Weights of a small transformer language model.
Size: 11 layers, width 448, 7 heads of 64, vocabulary 2048, 50.4M parameters.
Architecture: RMSNorm before each block, rotary positions.
Training: a variant of Adam for these matrices, 901M tokens, 6877 steps.
Each number is 50 + 10 x the weight over its row's rms, rounded and kept within 0 to 99. Layers, rows and columns count from 0. The size before them is the row's rms in percent of the matrix's.

# up: layer 7 MLP up, 2688x448, rms 0.0496, rows 1060-1080, columns 336-447
# down: layer 7 MLP down (transposed), 2688x448, rms 0.0448, rows 1060-1080, columns 336-447
# gate: layer 7 MLP gate, 2688x448, rms 0.0497, rows 1061-1080, columns 336-447
up1060 101:57 57 54 43 35 51 52 63 54 64 55 53 33 52 32 57 58 34 62 37 58 43 46 51 62 55 54 54 44 44 35 46 41 66 55 47 55 57 34 49 47 52 48 58 58 54 60 72 49 63 55 45 54 45 34 61 54 45 46 48 47 36 53 37 51 53 61 51 48 46 42 73 52 57 46 51 44 60 28 38 46 48 34 29 45 47 40 49 47 50 57 42 59 34 68 52 49 61 56 40 63 49 44 45 38 58 44 61 57 26 45 27
down1060 103:47 50 47 53 62 54 53 45 77 48 65 51 45 33 46 53 55 47 36 48 44 54 60 49 61 63 44 38 41 56 54 53 43 68 59 49 59 45 42 66 47 33 53 67 63 54 49 46 43 41 59 29 51 43 61 58 57 43 68 50 42 51 43 21 49 34 52 41 47 39 34 59 35 60 62 34 66 37 49 50 55 51 42 37 51 58 57 68 45 41 59 62 45 54 40 44 50 56 44 51 60 42 44 56 39 64 50 56 43 52 37 52
gate1061 099:46 64 55 40 55 42 53 54 51 49 59 54 24 57 41 51 36 48 54 48 53 60 33 42 49 35 49 48 49 40 57 40 42 53 35 36 37 28 54 54 50 50 29 59 61 39 52 58 46 54 61 49 60 30 46 56 49 54 36 40 60 60 25 50 52 48 57 57 60 56 48 61 39 34 39 42 42 60 59 51 63 39 47 49 50 50 52 50 37 57 38 34 36 52 44 50 40 57 71 53 55 58 64 38 70 56 62 56 52 31 53 56
up1061 107:47 45 31 45 44 54 59 51 44 63 59 50 59 47 52 40 60 67 66 43 33 51 42 57 52 49 55 60 51 46 50 44 37 43 51 47 51 50 38 42 49 37 45 39 49 51 49 44 70 48 51 65 55 56 55 39 40 53 41 42 63 71 39 48 51 54 44 62 53 42 46 36 46 53 60 49 56 51 67 44 53 45 51 48 38 46 56 57 71 46 56 46 27 48 50 61 48 58 61 42 60 54 58 42 44 40 54 39 46 56 48 47
down1061 105:57 38 56 41 80 57 58 43 35 51 47 50 52 42 57 46 55 44 62 28 38 67 51 45 57 49 34 60 32 65 58 59 44 47 40 52 47 51 62 65 49 48 62 53 52 63 53 51 49 45 51 56 58 60 55 50 42 39 70 45 41 65 45 29 41 60 34 45 50 40 45 49 51 40 49 63 59 57 64 53 61 39 42 44 50 48 59 57 64 53 68 53 54 42 46 76 44 37 58 44 51 60 55 51 45 41 37 50 37 44 51 55
gate1062 105:57 53 50 51 63 49 51 51 35 39 38 43 62 51 33 41 56 50 44 42 72 41 43 60 49 50 45 41 52 50 73 55 50 40 78 48 47 46 41 64 44 42 51 44 49 49 42 27 37 44 33 37 62 53 43 38 48 49 64 52 44 53 30 43 49 52 65 64 37 55 62 35 51 46 45 52 56 42 40 39 37 58 46 58 59 51 50 34 37 51 43 50 49 51 49 48 46 35 57 63 46 54 55 42 56 48 56 55 42 43 52 63
up1062 101:44 57 49 65 38 50 55 47 64 74 48 42 56 54 49 57 38 30 60 49 65 65 49 45 59 51 60 52 46 41 54 61 55 62 43 49 39 57 57 48 71 60 52 58 53 50 50 57 32 51 50 45 39 46 54 39 50 44 45 40 62 46 44 46 40 48 44 40 42 36 49 34 33 70 54 61 26 49 49 59 37 41 36 46 58 59 48 59 62 64 59 46 46 44 42 49 57 45 61 47 70 61 47 65 45 46 70 52 52 49 54 39
down1062 102:53 41 33 51 67 53 52 48 40 50 61 55 36 58 41 56 55 49 48 38 43 44 41 44 46 52 53 60 58 43 60 47 58 60 44 51 60 44 51 18 49 63 44 52 47 68 42 49 55 76 45 62 53 42 60 58 55 46 47 60 56 61 40 49 38 38 49 53 63 50 47 47 77 29 51 53 42 41 49 60 62 53 47 63 46 44 36 51 50 46 38 56 64 60 58 54 50 63 62 52 55 39 38 52 53 35 49 63 43 35 46 52
gate1063 106:47 45 66 53 59 54 45 63 30 64 73 58 53 31 43 38 39 70 42 34 58 37 55 70 43 55 63 64 50 46 45 47 45 67 51 38 53 58 65 54 47 63 41 52 58 57 39 60 51 33 48 59 45 42 62 58 58 42 67 33 57 60 52 67 62 45 62 46 57 52 49 59 46 57 56 44 51 66 58 51 58 70 39 54 49 49 44 58 46 69 53 64 60 45 47 61 39 30 55 40 52 55 63 45 65 52 65 57 45 33 46 59
up1063 103:38 42 31 53 35 46 38 62 59 37 57 51 49 47 54 60 68 52 44 59 38 57 40 53 80 51 53 51 48 54 62 72 38 41 61 48 56 42 44 44 75 42 65 53 40 51 46 44 45 56 36 55 39 39 70 59 35 44 37 36 31 44 46 32 69 54 44 44 63 48 51 68 45 37 32 57 56 45 55 39 55 51 44 45 45 61 60 31 48 51 64 62 51 42 49 38 51 51 48 48 49 64 43 69 46 48 34 29 35 40 68 39
down1063 104:63 61 54 59 49 30 44 64 57 46 28 44 44 40 44 50 54 53 75 62 30 55 46 55 59 48 54 46 44 46 58 52 51 45 52 40 42 65 36 45 56 50 59 55 49 52 34 44 40 45 50 64 37 36 33 46 69 75 60 63 68 48 71 44 45 42 61 60 53 64 68 43 49 61 56 47 49 35 38 55 64 41 33 60 64 57 74 39 54 47 43 54 44 41 61 43 60 50 52 58 50 62 47 49 55 52 64 56 53 57 46 49
gate1064 100:47 44 52 46 54 31 55 43 40 46 59 44 57 59 39 38 64 52 46 39 50 48 50 53 35 51 57 65 36 36 51 43 58 30 55 48 47 47 53 31 31 58 51 32 64 59 61 54 40 51 36 49 65 42 38 28 52 41 59 47 65 73 49 62 50 62 31 50 38 38 48 75 57 52 33 37 47 41 56 50 50 42 33 46 52 61 54 35 29 50 49 55 42 58 62 61 36 52 41 55 42 48 58 44 64 50 56 45 32 55 42 62
up1064 100:47 52 53 59 48 55 40 38 46 23 44 39 52 55 44 55 50 43 47 33 38 43 31 56 30 51 56 47 50 31 59 44 53 44 43 46 32 58 47 54 36 65 40 73 33 71 45 54 44 54 53 42 43 57 51 55 36 37 57 46 49 38 42 41 58 55 42 59 42 49 54 46 49 51 40 55 57 43 55 57 33 39 35 63 55 53 39 52 44 52 44 58 49 44 45 58 39 41 58 50 48 62 37 69 55 74 41 36 33 40 57 51
down1064 102:50 63 56 63 56 64 33 52 42 42 51 62 56 50 58 43 43 47 53 51 77 24 41 38 44 47 49 57 47 45 49 24 36 63 33 55 64 52 47 42 47 54 48 55 49 71 61 47 65 40 42 70 46 35 47 54 61 59 32 35 47 51 60 64 57 40 54 56 53 46 57 58 57 50 36 51 47 69 49 49 33 57 41 42 63 43 53 46 42 45 56 53 39 80 59 35 72 49 46 55 56 44 52 45 50 65 53 45 56 61 49 56
gate1065 094:53 55 50 85 57 34 63 51 62 43 48 63 51 59 59 54 35 53 61 62 57 43 56 54 68 49 56 72 42 51 72 54 45 57 35 53 64 44 47 55 59 62 37 54 55 40 46 67 55 50 45 45 69 56 48 50 54 55 46 47 49 45 43 36 75 73 54 38 47 49 41 54 53 53 62 37 53 54 47 52 45 53 48 39 57 56 43 41 28 49 39 56 73 49 37 56 35 42 59 54 68 46 47 54 45 59 45 47 54 39 59 46
up1065 089:37 49 51 34 49 61 62 42 57 50 50 36 56 69 53 36 45 64 48 42 62 70 51 50 34 55 37 41 52 40 50 48 52 38 39 45 29 53 55 41 54 50 69 63 51 42 53 53 54 37 49 54 59 45 32 67 48 72 57 48 44 63 62 63 55 57 67 51 47 58 66 76 58 48 50 48 75 42 52 41 44 72 40 37 51 59 62 60 55 30 52 47 48 49 43 52 63 44 49 62 38 41 56 42 55 47 27 55 43 56 62 25
down1065 091:71 38 47 51 43 48 47 34 49 65 43 59 28 39 53 51 48 47 52 61 40 29 63 64 58 29 55 59 46 52 57 47 37 44 52 45 75 57 64 48 55 71 75 43 51 55 59 48 51 22 59 47 51 73 56 58 47 33 36 52 55 29 61 34 51 51 53 57 49 37 55 48 49 39 57 39 56 57 48 36 46 56 51 37 37 51 36 43 27 66 57 66 47 35 47 20 43 54 52 45 70 45 46 47 52 48 59 47 42 25 37 56
gate1066 101:48 43 54 51 57 47 44 54 60 58 36 44 52 51 64 36 44 47 53 33 44 55 46 52 61 37 39 30 71 39 47 50 36 45 49 59 41 41 50 35 52 27 50 55 50 53 45 55 52 57 49 42 34 56 35 51 44 69 57 38 60 42 51 43 38 41 51 57 46 48 55 42 34 59 44 56 49 50 50 52 42 32 47 59 64 37 33 45 49 43 61 39 70 64 47 44 58 44 58 52 55 45 50 40 47 53 31 62 61 67 44 68
up1066 102:54 51 30 64 53 59 48 50 55 56 51 17 60 60 42 41 43 42 39 35 55 45 47 34 64 29 43 51 51 54 56 48 60 43 45 26 58 50 35 57 53 39 48 51 38 58 37 44 59 75 48 48 51 61 44 53 47 48 65 47 49 59 60 41 59 48 52 55 39 42 60 54 46 57 49 49 39 51 57 59 61 46 42 37 58 63 48 65 53 35 32 46 37 46 54 52 49 51 26 44 56 31 44 58 38 42 35 48 47 28 50 57
down1066 101:58 47 65 56 48 72 47 36 41 35 47 64 56 44 46 46 54 49 53 58 48 47 54 40 29 47 43 72 40 73 46 62 54 44 65 51 54 68 57 59 51 59 45 54 40 42 45 48 43 53 46 60 50 69 38 48 51 39 44 45 55 67 57 57 57 59 55 43 74 62 37 45 54 47 46 35 48 33 42 48 50 52 51 63 50 67 55 56 62 39 54 37 58 36 53 52 55 63 44 52 57 62 59 48 38 36 65 38 51 46 62 67
gate1067 099:59 49 52 41 52 62 39 35 46 49 46 53 63 53 61 42 56 37 42 46 44 40 56 58 45 64 52 48 53 34 66 44 46 36 46 44 19 73 44 65 57 48 53 59 55 37 45 37 62 59 37 53 49 57 49 55 43 45 68 54 57 48 51 69 65 48 47 47 48 57 54 43 36 44 44 52 51 45 39 46 60 58 68 54 57 39 55 55 48 38 58 48 47 43 41 39 50 43 52 60 73 47 52 57 30 64 38 46 61 44 65 38
up1067 106:60 50 80 51 54 52 41 39 37 50 61 71 54 21 53 55 32 52 42 49 44 45 58 56 46 51 74 42 50 43 37 50 35 51 53 59 65 56 50 50 56 48 45 72 54 39 63 44 73 58 63 45 47 55 49 52 56 35 54 53 50 46 55 47 44 38 55 47 52 61 51 37 54 52 50 50 54 67 55 45 42 49 49 39 50 24 37 49 69 65 27 53 41 35 41 50 50 47 58 47 61 55 52 51 53 46 37 49 51 57 34 27
down1067 103:55 40 60 38 53 47 45 28 54 36 49 52 49 69 63 49 28 57 47 57 51 57 54 53 42 51 65 49 59 56 50 54 43 40 48 54 57 53 66 54 62 50 57 56 40 68 37 64 38 57 45 49 60 39 59 40 57 47 39 60 56 50 60 60 62 39 54 56 62 56 60 40 46 45 54 57 58 33 56 47 66 54 51 47 34 39 66 46 50 54 66 57 58 45 51 47 45 50 71 57 59 59 58 61 49 38 32 53 69 40 55 46
gate1068 103:70 43 63 61 50 41 36 37 76 46 37 47 45 62 66 50 54 47 30 45 51 68 40 54 53 44 45 49 76 57 41 59 57 45 34 26 71 61 52 59 62 55 60 48 56 43 42 34 48 52 45 65 59 58 59 54 55 61 62 44 55 53 43 46 48 47 55 57 48 64 61 45 42 42 33 30 57 49 60 56 34 67 53 59 50 55 62 49 60 43 62 75 52 60 52 44 51 40 48 44 38 53 60 51 31 44 38 43 71 56 66 53
up1068 108:50 64 45 48 48 48 57 71 37 62 56 45 51 58 44 49 42 51 44 32 62 47 58 51 39 69 53 46 47 35 67 55 58 38 67 48 37 48 44 49 55 40 49 57 63 39 54 50 22 35 69 59 59 46 47 49 45 37 49 55 42 45 56 66 49 49 46 55 51 65 53 38 48 43 55 36 57 51 60 45 65 46 48 40 55 70 48 64 54 49 40 61 40 49 59 70 46 56 31 64 49 46 52 50 53 39 53 46 46 48 64 41
down1068 107:41 68 56 56 62 55 53 60 46 68 63 36 46 48 39 56 61 51 43 82 57 53 53 43 38 49 49 51 48 59 55 55 40 67 53 78 32 54 41 53 51 38 35 62 64 42 48 44 28 65 45 65 55 35 46 43 34 46 68 26 40 34 54 45 48 60 35 35 44 52 57 55 55 69 59 46 63 57 61 52 53 41 46 43 52 43 34 52 60 47 60 27 39 56 64 39 39 44 43 41 34 56 59 42 59 63 55 53 63 33 29 50
gate1069 107:40 67 42 52 59 65 48 38 55 44 50 45 53 60 47 49 62 28 48 56 57 61 39 58 44 64 59 46 40 53 44 63 43 66 68 50 49 50 49 67 30 57 61 36 50 54 54 54 33 64 54 54 60 41 55 56 56 41 48 37 39 52 46 68 67 36 52 50 53 60 50 44 59 36 50 49 36 30 56 51 48 48 56 53 48 56 58 53 44 56 43 47 42 46 34 53 53 42 56 52 70 33 31 42 59 46 33 71 41 42 55 35
up1069 108:46 28 47 44 48 57 60 51 50 38 64 35 63 50 48 68 51 45 54 51 52 28 69 40 75 54 49 49 48 50 68 61 48 56 45 50 42 43 35 53 47 64 52 61 48 56 55 55 50 49 54 49 48 58 32 41 22 53 52 46 53 42 54 42 47 59 63 53 51 53 43 45 57 35 52 51 35 35 36 52 60 44 47 77 47 49 45 35 58 40 56 47 66 32 59 46 51 20 46 56 58 52 50 41 46 50 38 46 63 53 47 56
down1069 108:52 47 57 35 61 44 53 60 49 54 39 50 50 44 51 47 62 37 46 52 46 48 52 44 51 48 41 45 36 38 36 39 47 53 36 48 50 56 56 40 59 60 39 41 58 55 47 51 55 46 47 62 51 62 61 38 65 36 54 58 32 55 61 69 50 65 42 51 46 34 55 68 32 43 65 39 49 59 50 47 42 29 27 41 43 54 48 44 68 45 38 67 51 41 43 49 58 43 51 50 56 55 58 45 60 61 40 40 52 51 60 31
gate1070 098:49 72 47 48 57 47 50 57 49 41 68 63 51 52 57 51 33 52 46 64 42 38 55 61 64 46 37 41 65 62 56 41 47 64 55 50 47 52 49 35 57 61 65 52 59 57 48 65 42 53 29 45 49 44 38 38 41 73 45 42 50 51 63 43 61 47 44 40 35 66 54 56 36 59 34 63 40 43 41 42 30 52 47 47 66 37 53 37 56 39 38 48 59 56 50 44 36 52 55 44 52 46 48 50 50 77 62 51 51 67 52 41
up1070 104:47 39 55 37 41 41 46 60 53 59 35 31 52 52 48 52 57 51 33 47 54 76 48 45 37 58 39 52 47 53 54 46 52 47 47 45 52 63 58 46 45 43 54 54 43 39 50 40 54 49 80 67 50 40 60 74 49 53 51 38 37 50 48 51 61 56 50 52 47 48 71 42 43 41 58 50 47 40 70 43 55 62 47 70 54 59 43 56 46 51 54 53 70 29 66 51 51 45 32 41 66 59 61 52 53 55 54 73 52 43 40 65
down1070 102:58 47 50 52 65 87 43 47 48 38 58 58 48 50 37 45 55 40 44 65 52 54 63 51 42 49 43 54 53 71 44 50 45 44 51 50 44 54 52 59 61 50 46 68 54 50 53 42 45 45 46 38 34 53 54 54 45 65 41 63 44 68 55 35 59 30 33 42 42 73 58 40 63 55 37 62 40 61 61 31 58 58 37 46 58 61 41 35 58 28 37 37 58 55 62 44 41 44 39 47 53 51 60 49 53 60 59 58 62 49 50 55
gate1071 095:67 55 45 41 61 54 53 45 73 30 51 61 41 45 47 50 47 52 43 50 63 47 56 25 42 54 46 48 56 47 37 31 56 26 47 44 56 49 64 41 61 39 38 40 51 46 45 29 56 39 38 41 46 54 42 40 64 44 34 45 62 64 70 62 52 52 56 36 56 39 50 37 45 29 58 44 49 59 51 38 60 49 33 44 51 48 48 42 53 58 42 49 49 76 59 61 57 41 47 67 45 42 29 38 35 41 48 56 57 44 54 51
up1071 097:48 27 62 33 49 46 50 30 31 64 49 67 48 48 62 60 51 42 53 54 54 70 48 51 44 68 60 51 56 49 30 51 39 47 55 50 69 47 49 45 50 41 43 42 65 55 41 30 76 48 76 55 52 52 41 49 54 47 66 59 46 42 40 48 33 53 51 52 42 53 57 61 39 47 63 52 30 23 67 65 55 37 63 42 61 44 44 53 59 53 28 65 41 40 26 30 55 62 56 58 46 58 57 66 44 47 65 62 66 56 53 72
down1071 099:56 53 48 40 51 48 65 47 32 38 42 56 47 57 59 49 68 47 53 39 36 54 73 28 45 21 56 26 39 36 62 37 44 59 57 53 37 60 57 47 43 44 57 48 39 54 47 49 51 44 49 40 40 51 27 50 59 38 58 48 59 45 42 43 63 50 55 59 47 45 36 44 54 59 41 58 43 67 63 29 56 44 37 40 44 43 54 46 51 40 39 39 54 65 34 65 52 46 58 42 39 44 51 38 24 42 40 59 57 51 36 38
gate1072 103:68 50 61 62 54 51 32 48 62 57 66 44 61 48 57 49 51 74 57 39 45 46 53 56 60 46 43 54 51 47 53 44 68 47 46 51 40 51 48 50 39 44 54 61 51 55 59 62 43 46 45 56 68 40 37 58 55 50 35 49 67 52 71 49 71 64 52 50 45 55 61 65 36 46 43 46 64 61 55 46 36 66 46 53 51 35 30 42 40 51 57 31 62 54 45 74 37 40 44 53 60 41 32 23 58 41 54 40 65 55 48 13
up1072 107:73 55 54 62 52 49 46 61 44 44 43 61 49 46 60 49 35 48 41 38 52 70 55 54 46 48 46 40 38 36 40 61 58 66 54 63 46 39 49 56 49 64 49 51 51 41 43 32 30 46 59 64 71 23 53 51 47 38 45 42 56 64 66 50 58 38 60 57 42 46 65 51 44 43 59 42 46 57 48 44 62 55 43 51 63 38 49 52 48 68 54 41 51 52 50 56 52 48 58 52 57 40 58 43 51 41 61 63 68 63 45 28
down1072 103:55 57 42 48 30 68 41 56 57 46 45 54 53 67 57 49 28 33 52 44 25 57 52 45 40 45 40 42 40 55 58 43 55 58 60 46 41 60 42 47 47 51 46 56 54 41 59 41 57 44 61 60 40 52 50 31 40 44 46 26 62 41 53 52 40 46 62 25 42 48 36 40 58 50 46 67 39 45 53 45 32 70 53 40 48 51 74 42 59 54 38 50 45 53 48 47 65 55 68 42 42 57 80 56 52 40 72 46 50 30 69 56
gate1073 084:69 36 37 48 54 24 39 66 45 38 68 55 56 43 40 36 43 58 44 59 57 56 39 51 47 51 35 49 53 54 39 56 50 58 50 64 41 63 46 48 45 42 41 55 41 53 48 57 52 51 64 49 54 48 62 62 57 45 57 51 41 60 61 60 52 59 59 49 71 40 50 49 57 38 53 49 61 49 41 34 35 41 50 67 51 53 42 62 47 62 48 41 45 40 58 71 35 45 48 58 41 60 46 67 54 61 58 64 37 44 40 47
up1073 086:54 26 39 49 51 41 50 48 60 51 55 58 50 47 51 50 54 37 55 53 55 51 42 45 75 50 47 84 35 41 53 56 63 30 64 47 74 62 54 48 38 51 42 51 48 58 38 58 49 50 36 64 46 35 63 63 65 44 72 38 33 41 44 57 65 44 43 55 55 59 55 56 41 55 43 51 45 36 65 36 50 57 48 51 52 46 48 52 35 43 62 52 58 40 62 49 43 41 54 42 57 49 52 58 44 50 39 36 54 34 60 55
down1073 077:42 64 50 35 18 45 73 53 60 68 35 51 49 55 57 63 70 70 36 49 30 44 47 54 32 50 60 30 39 49 64 42 48 61 46 48 47 46 29 59 69 68 64 60 52 45 68 39 47 26 55 53 52 48 52 44 56 52 45 37 57 48 44 42 40 51 61 39 50 62 44 45 55 48 51 62 45 46 59 41 56 44 50 42 45 62 45 34 48 47 41 46 42 58 46 57 59 53 49 28 58 55 36 35 61 35 40 62 47 51 50 56
gate1074 100:44 37 53 39 54 56 56 45 58 44 72 60 49 44 57 34 50 28 37 59 55 39 53 73 58 55 41 68 53 48 32 47 58 47 42 45 35 47 54 54 36 49 63 51 48 46 29 64 56 61 39 58 49 31 61 49 49 38 43 57 47 55 41 39 66 47 48 49 41 47 68 73 44 70 49 48 54 36 49 27 63 56 41 53 52 63 56 68 54 57 56 52 53 63 55 58 44 40 42 41 43 34 39 49 36 61 55 55 46 50 47 57
up1074 100:65 54 53 65 48 49 57 46 41 43 53 57 35 59 50 61 63 32 44 63 56 45 59 62 60 66 71 53 30 53 58 66 42 44 47 46 45 65 73 44 50 60 42 24 48 50 29 61 48 58 51 35 51 65 56 50 50 43 38 56 63 54 59 48 74 69 58 44 37 62 59 50 73 50 48 54 53 42 39 56 61 59 54 42 47 59 66 43 55 36 50 57 37 47 52 57 48 56 54 34 50 46 57 43 46 60 43 45 57 45 48 54
down1074 097:47 54 55 47 57 52 50 69 44 34 73 50 55 57 45 61 32 49 50 45 55 50 51 57 57 62 47 52 46 61 51 49 46 43 58 57 37 55 35 44 46 30 48 37 55 47 56 58 51 56 46 58 42 46 23 51 60 43 27 57 55 45 53 28 44 45 42 63 46 58 64 59 49 57 70 42 49 62 69 57 62 42 44 42 51 56 39 53 39 41 50 64 27 67 33 59 55 48 41 66 62 39 43 44 39 48 44 57 55 53 55 61
gate1075 092:33 67 38 31 51 43 59 42 50 30 38 47 60 43 25 43 52 60 50 60 51 57 51 65 38 33 46 43 48 58 47 43 45 34 37 41 46 67 48 46 37 40 62 39 55 42 53 52 45 64 27 46 51 60 39 71 43 51 46 60 51 35 46 54 61 65 49 42 33 60 50 57 41 55 57 41 68 45 46 55 43 66 60 67 27 58 58 67 58 35 44 49 43 63 41 40 56 51 53 32 43 55 43 36 57 56 49 58 56 53 65 45
up1075 089:44 28 40 74 45 56 45 59 35 53 48 36 51 49 42 63 45 63 54 68 51 46 53 58 48 68 52 53 58 58 37 48 42 49 58 50 67 52 41 56 51 52 36 40 45 47 71 54 44 51 46 53 37 51 44 44 49 55 57 67 57 31 49 61 50 36 51 72 43 43 58 66 48 65 48 61 60 64 46 37 47 56 48 54 71 28 46 42 44 51 56 28 48 76 61 51 54 57 56 58 70 38 49 46 35 58 36 35 54 45 53 53
down1075 092:50 38 49 32 51 58 41 35 59 49 56 46 41 54 55 40 69 51 23 52 50 61 57 52 52 34 60 44 40 40 59 40 42 59 35 33 43 57 71 48 44 42 57 51 46 31 43 65 54 44 52 50 50 48 50 67 50 53 36 48 46 47 59 40 52 68 64 39 38 60 40 54 38 52 74 46 44 64 63 45 35 72 47 53 26 50 72 58 62 64 39 48 41 55 31 39 65 48 34 33 51 46 56 52 48 46 64 57 45 46 56 51
gate1076 092:62 52 83 56 54 52 37 45 36 53 58 47 62 51 54 44 52 73 56 55 38 50 60 58 61 44 43 65 61 53 61 42 48 52 46 46 57 45 53 34 41 59 58 40 57 55 48 48 50 66 53 70 45 59 54 45 51 41 25 57 52 65 62 48 52 52 61 44 50 60 64 48 35 70 39 58 42 50 49 44 46 67 57 47 53 40 51 55 41 64 49 37 66 46 52 51 57 60 38 38 46 55 42 66 57 71 31 47 31 46 49 51
up1076 097:50 37 37 41 44 44 56 48 56 61 77 51 59 39 53 58 39 57 60 47 29 38 48 59 64 61 50 60 39 43 65 38 60 62 44 35 39 41 52 58 60 35 51 63 44 55 30 73 63 64 39 58 55 50 56 33 50 46 54 59 49 49 48 48 38 47 36 56 37 45 39 59 46 59 71 44 68 51 36 50 50 39 51 54 45 47 68 49 32 60 50 56 40 31 51 41 43 45 54 52 61 66 53 50 57 55 68 42 56 46 55 59
down1076 095:61 61 22 44 41 38 61 58 63 56 62 46 55 54 55 57 44 21 40 58 55 47 37 42 41 44 51 31 46 44 40 60 41 34 35 51 56 69 32 46 64 48 28 52 60 49 42 43 40 23 58 37 63 54 56 63 57 53 65 33 50 31 35 68 62 68 45 44 58 39 47 61 70 44 47 19 54 39 46 67 45 51 58 58 51 48 55 68 53 34 52 50 39 44 54 53 54 34 56 39 44 41 65 49 39 43 47 37 67 54 48 37
gate1077 105:47 69 46 64 54 61 49 51 39 57 43 55 43 69 52 43 64 52 41 47 51 57 54 41 60 46 47 41 64 66 50 60 50 56 51 52 60 52 37 54 55 42 41 66 49 54 54 45 32 56 62 40 65 26 54 45 50 49 53 32 45 51 51 44 37 59 48 29 44 53 52 39 65 43 47 49 53 50 50 39 54 69 35 63 61 52 39 56 46 38 52 57 58 68 46 44 62 62 47 55 60 42 41 54 56 46 55 55 45 38 64 47
up1077 101:49 55 47 59 46 59 61 25 48 51 62 50 47 41 46 40 50 55 49 56 63 49 60 66 48 50 45 55 64 47 49 57 49 50 46 54 44 52 43 53 54 47 52 66 63 64 60 47 36 46 43 51 39 70 45 59 51 41 54 41 78 50 54 53 42 48 45 43 55 35 43 56 40 50 65 49 89 47 57 61 60 50 38 33 57 59 55 49 57 66 54 50 27 67 43 46 49 70 45 57 78 43 62 67 43 55 46 55 32 65 33 61
down1077 103:49 49 66 43 48 46 33 61 75 54 49 35 57 57 44 65 47 46 38 57 53 63 41 53 68 54 46 51 53 53 48 38 55 59 60 52 51 30 53 51 48 45 65 67 40 62 48 56 68 54 52 48 62 28 65 49 52 38 61 46 48 48 53 53 44 42 60 46 55 58 57 47 58 33 59 52 42 38 51 52 57 54 46 37 54 45 49 51 65 50 48 34 49 42 52 49 58 43 55 51 49 48 43 42 61 63 57 36 37 57 45 36
gate1078 107:60 61 53 33 68 55 57 51 49 55 46 52 46 49 46 26 51 44 41 44 72 34 52 57 43 53 41 60 49 51 20 50 34 55 58 57 63 58 45 55 38 39 41 38 54 72 68 65 65 45 46 49 52 53 44 57 58 50 76 31 60 53 41 47 56 38 45 45 49 61 42 64 51 47 48 50 59 41 30 58 64 39 45 65 61 58 35 47 51 56 41 45 49 28 49 49 45 30 45 45 43 39 48 42 49 57 50 51 25 49 60 44
up1078 107:50 33 58 38 51 23 52 52 48 56 62 42 53 49 41 53 51 53 46 48 48 52 41 57 57 51 41 61 49 52 43 45 45 67 54 49 32 71 45 47 46 29 55 53 68 52 60 46 39 51 47 58 65 65 49 45 65 54 35 37 60 56 36 34 41 46 58 50 44 50 41 60 48 58 47 49 55 62 43 44 56 44 57 40 54 55 49 59 34 50 63 59 52 75 41 74 38 49 64 60 30 40 64 49 25 60 66 60 43 62 41 52
down1078 107:67 62 43 44 27 54 46 50 56 52 57 55 59 41 40 37 50 61 52 54 48 57 60 32 55 41 49 37 61 48 25 59 56 46 54 59 59 38 63 64 71 39 52 48 49 40 48 49 51 51 44 35 37 52 66 42 57 49 54 54 54 54 51 33 39 44 47 46 51 36 42 51 47 52 43 44 56 34 50 49 59 38 51 29 35 57 60 58 52 39 41 45 43 50 42 48 54 48 63 54 42 44 40 53 59 33 55 40 34 44 49 35
gate1079 102:45 43 73 48 70 60 43 40 36 38 51 58 60 34 54 50 71 54 62 40 28 33 44 33 55 72 38 34 65 38 51 51 60 43 59 40 53 37 48 52 49 46 48 38 46 67 68 41 62 43 49 56 57 50 46 59 44 53 55 56 52 43 61 52 30 33 44 36 58 61 59 44 31 48 41 40 55 58 53 39 51 41 70 42 11 56 44 60 39 62 44 61 51 59 32 48 47 28 62 40 53 49 49 46 64 52 68 66 36 42 47 60
up1079 100:57 49 52 54 54 53 41 48 46 52 44 48 58 43 57 40 47 51 53 37 38 37 42 43 41 45 34 54 48 46 55 53 38 54 48 29 54 58 56 47 57 38 51 45 61 40 50 45 41 46 66 58 48 52 23 57 45 34 38 36 56 52 30 58 54 48 47 40 53 67 51 52 56 32 45 52 52 38 47 58 21 57 47 54 52 49 59 52 51 43 58 47 53 54 43 58 44 54 80 54 45 42 38 39 55 68 33 48 47 44 59 55
down1079 098:47 39 73 40 37 70 38 46 63 61 46 69 48 55 40 56 56 52 50 58 58 57 45 37 54 56 62 69 67 45 40 38 45 58 63 55 61 59 46 48 45 64 24 57 44 54 51 70 61 50 60 42 51 30 53 61 47 67 52 56 80 49 58 54 42 57 48 58 29 42 58 33 54 44 54 54 61 44 48 37 70 49 25 56 42 58 55 54 56 54 70 52 41 73 52 51 49 53 47 40 51 41 34 58 60 28 48 53 26 50 40 52
gate1080 100:33 58 38 31 49 60 63 68 43 66 58 45 47 56 45 56 46 53 35 43 50 51 53 62 61 30 56 73 43 55 56 52 47 71 50 46 46 29 61 53 63 43 62 51 55 52 52 35 61 60 50 29 57 55 54 59 65 32 37 32 52 47 27 48 58 43 38 42 62 67 67 47 37 51 46 47 53 37 43 50 50 46 53 56 57 60 57 64 56 46 59 20 45 52 53 40 17 59 52 44 54 43 71 35 62 58 46 41 56 42 65 46
up1080 096:45 56 48 51 41 61 43 43 49 67 36 25 37 50 53 60 50 32 45 56 49 57 73 58 50 49 39 62 49 58 61 57 49 57 37 44 48 53 51 64 43 40 43 60 38 44 48 54 48 35 58 59 40 37 51 45 48 62 68 61 45 48 53 57 36 48 54 58 63 56 50 40 56 40 36 52 52 56 45 55 49 69 58 66 57 47 44 55 60 47 48 57 60 45 42 40 42 39 53 60 42 37 52 55 34 57 41 44 37 39 42 56
down1080 099:50 45 27 57 42 25 43 51 57 43 49 56 59 54 68 42 37 47 52 47 56 58 40 56 47 56 49 31 47 44 47 48 58 44 65 54 70 50 52 56 43 50 58 50 67 71 46 48 53 80 52 51 49 53 42 71 64 32 54 45 68 58 52 40 46 51 29 44 48 45 49 52 59 43 58 40 51 54 42 59 46 38 55 65 40 39 46 47 79 36 51 40 40 66 56 60 53 39 58 51 39 54 49 39 58 66 43 55 57 53 50 44